Weights of a small GPT-style language model, trained from scratch on English Wikipedia.
Size: width 128, MLP 320 SwiGLU, 2.75M parameters.
Architecture: rotary positions, no biases in attention or MLP, local attention windows, an embedding shortcut, capped logits.
Training: a variant of Adam for these matrices, 120M tokens, 7626 steps.
Each number is 50 + 15 x the weight over its row's rms, rounded and kept within 0 to 99. Layers, rows and columns count from 0. The size before them is the row's rms in percent of the matrix's.

# up: layer 2 MLP up, 320x128, rms 0.183, rows 90-93, columns 0-127
# down: layer 2 MLP down (transposed), 320x128, rms 0.177, rows 90-93, columns 0-127
# gate: layer 2 MLP gate, 320x128, rms 0.177, rows 91-93, columns 0-127
up90 094:53 53 61 52 37 70 68 62 28 49 18 62 42 66 43 49 59 38 32 62 42 40 45 37 62 31 81 58 36 50 46 69 60 54 39 75 44 57 60 60 50 32 34 29 47 45 54 40 40 41 66 37 49 74 34 55 39 42 68 56 35 55 39 51 39 38 73 51 35 29 38 47 39 44 38 30 39 27 55 63 52 86 73 37 87 70 43 40 60 70 64 93 58 67 67 32 42 31 44 25 55 37 47 51 40 37 69 61 59 26 56 50 60 29 58 63 27 55 15 46 66 29 40 24 48 44 66 59
down90 095:69 31 77 63 48 76 50 43 42 50 46 40 52 54 60 47 53 51 45 45 57 26 57 24 30 21 64 68 79 43 46 44 60 28 46 38 68 46 46 48 48 60 52 82 70 61 62 25 22 44 83 47 60 02 38 60 50 53 64 52 22 47 44 45 41 33 47 41 59 45 49 47 44 36 37 76 41 76 59 36 18 62 57 39 34 43 48 57 67 78 46 56 49 40 68 42 46 36 33 42 40 87 50 63 46 50 69 45 43 47 76 40 50 56 83 28 62 48 66 36 20 46 38 48 45 57 39 47
gate91 097:45 43 64 17 51 50 59 30 60 60 38 57 61 69 70 45 53 36 30 66 43 73 54 36 70 23 43 36 67 77 60 56 45 43 52 58 70 68 56 49 62 44 33 69 33 68 62 50 83 44 40 64 46 56 64 35 53 43 71 46 21 23 26 56 44 45 49 45 24 64 63 71 49 47 59 40 47 95 63 37 58 60 17 37 57 46 26 50 67 50 79 35 57 48 81 37 43 73 50 22 59 28 63 53 50 63 38 50 57 52 40 24 55 83 46 57 33 40 59 31 56 42 64 50 53 50 50 57
up91 101:70 37 93 43 45 34 68 60 46 48 35 42 53 61 66 44 54 39 49 75 66 85 59 13 73 56 40 37 70 70 66 64 28 49 43 79 26 59 55 66 42 26 49 55 28 28 62 59 72 31 43 66 42 51 53 56 43 44 56 68 40 35 49 40 48 58 28 48 38 44 66 56 36 59 74 27 46 82 34 56 69 62 39 38 62 39 30 64 57 53 76 48 73 33 82 42 59 49 43 38 71 49 56 43 42 73 44 78 52 63 76 61 59 51 37 60 46 51 64 31 43 41 52 40 46 62 48 63
down91 096:54 47 70 76 75 60 44 43 15 51 51 66 36 78 52 52 54 35 68 58 63 48 21 49 44 62 51 50 50 42 74 81 33 31 39 43 35 39 51 61 36 40 59 40 40 33 36 42 58 37 83 15 44 69 14 20 47 26 47 64 49 45 48 67 59 30 46 32 49 58 46 56 53 58 57 52 65 25 48 63 53 51 69 81 63 57 52 50 34 58 43 36 74 55 34 72 28 46 72 74 65 31 37 40 43 23 54 49 40 14 43 64 40 52 46 77 47 57 42 54 60 56 54 72 55 49 58 61
gate92 097:42 53 57 46 65 76 67 47 63 47 48 64 59 37 29 35 64 61 34 43 40 32 32 33 66 37 25 47 36 50 56 44 35 55 58 84 55 60 58 65 28 41 59 63 47 51 53 61 18 60 50 84 38 50 46 63 41 57 55 65 47 23 36 57 08 56 41 21 38 31 59 22 65 73 48 37 51 37 53 82 30 66 62 50 60 66 66 50 43 55 53 67 57 21 46 30 46 43 77 65 55 49 62 74 43 54 41 37 37 38 55 47 57 44 18 63 54 70 73 58 57 71 50 46 18 26 49 39
up92 104:55 36 62 57 84 59 53 49 55 47 46 62 46 56 39 45 53 78 56 37 45 46 39 23 69 38 40 34 65 46 44 53 58 41 52 64 59 52 65 57 32 56 62 40 43 56 71 45 07 81 17 83 40 57 31 44 27 61 47 56 70 51 28 47 20 60 58 41 58 80 31 28 71 68 21 49 51 55 48 77 49 58 71 44 55 48 50 54 41 66 48 45 71 31 24 34 27 64 70 36 46 51 50 75 40 56 50 38 55 59 41 63 33 48 39 47 64 69 82 45 57 58 58 70 18 32 37 52
down92 099:55 61 37 61 76 78 44 36 28 45 63 66 28 68 72 53 32 65 46 40 56 46 45 24 55 40 49 35 43 70 51 39 73 41 57 38 23 55 47 65 53 33 54 31 31 48 33 21 52 64 64 56 61 49 20 53 27 21 40 61 49 52 55 39 70 32 68 48 67 55 39 36 48 56 42 64 70 70 39 78 76 64 61 47 58 23 48 54 44 60 56 32 45 17 53 40 45 67 69 34 79 37 58 75 60 52 58 67 33 71 56 76 36 62 34 52 50 47 21 26 55 49 69 66 40 61 38 45
gate93 101:56 36 61 47 48 50 60 57 41 16 47 24 37 56 45 38 40 32 59 47 46 40 20 44 55 54 32 67 54 46 30 50 51 46 63 72 42 69 50 70 89 61 39 63 45 74 26 66 43 47 64 57 38 63 20 52 60 31 64 41 64 66 46 32 82 37 43 33 34 30 74 66 23 23 43 59 18 32 48 49 45 65 58 52 46 65 51 41 48 43 42 19 32 43 56 35 45 50 42 42 80 19 53 47 66 60 50 39 73 52 27 57 58 42 63 49 46 83 52 49 73 63 33 32 34 42 69 44
up93 100:65 33 46 42 55 99 54 68 53 37 88 42 35 34 67 56 66 38 58 63 56 42 31 39 56 47 20 45 62 49 63 36 56 42 71 42 47 50 24 47 75 62 58 67 53 62 30 53 19 37 75 57 13 47 23 55 52 23 70 42 50 42 53 38 53 61 23 24 68 37 62 66 63 42 52 65 45 29 37 40 64 61 65 41 50 51 51 56 65 26 59 55 51 58 74 43 41 21 37 40 56 35 49 24 75 50 58 39 62 60 49 54 55 28 48 43 32 69 59 47 58 64 30 37 47 72 50 43
down93 096:47 50 56 68 63 31 46 26 57 35 21 63 37 72 35 28 39 56 46 56 38 60 42 34 51 48 38 60 50 51 38 32 49 30 69 51 47 38 47 60 68 42 40 51 50 57 16 31 29 48 43 54 50 66 40 52 41 57 53 34 44 64 78 33 70 66 61 45 40 34 71 63 28 28 59 60 48 37 55 29 51 37 61 13 52 49 61 31 32 56 39 40 34 35 31 32 63 59 55 55 50 40 58 63 37 40 49 54 19 52 24 73 47 34 99 55 33 57 61 65 76 65 13 21 49 53 43 56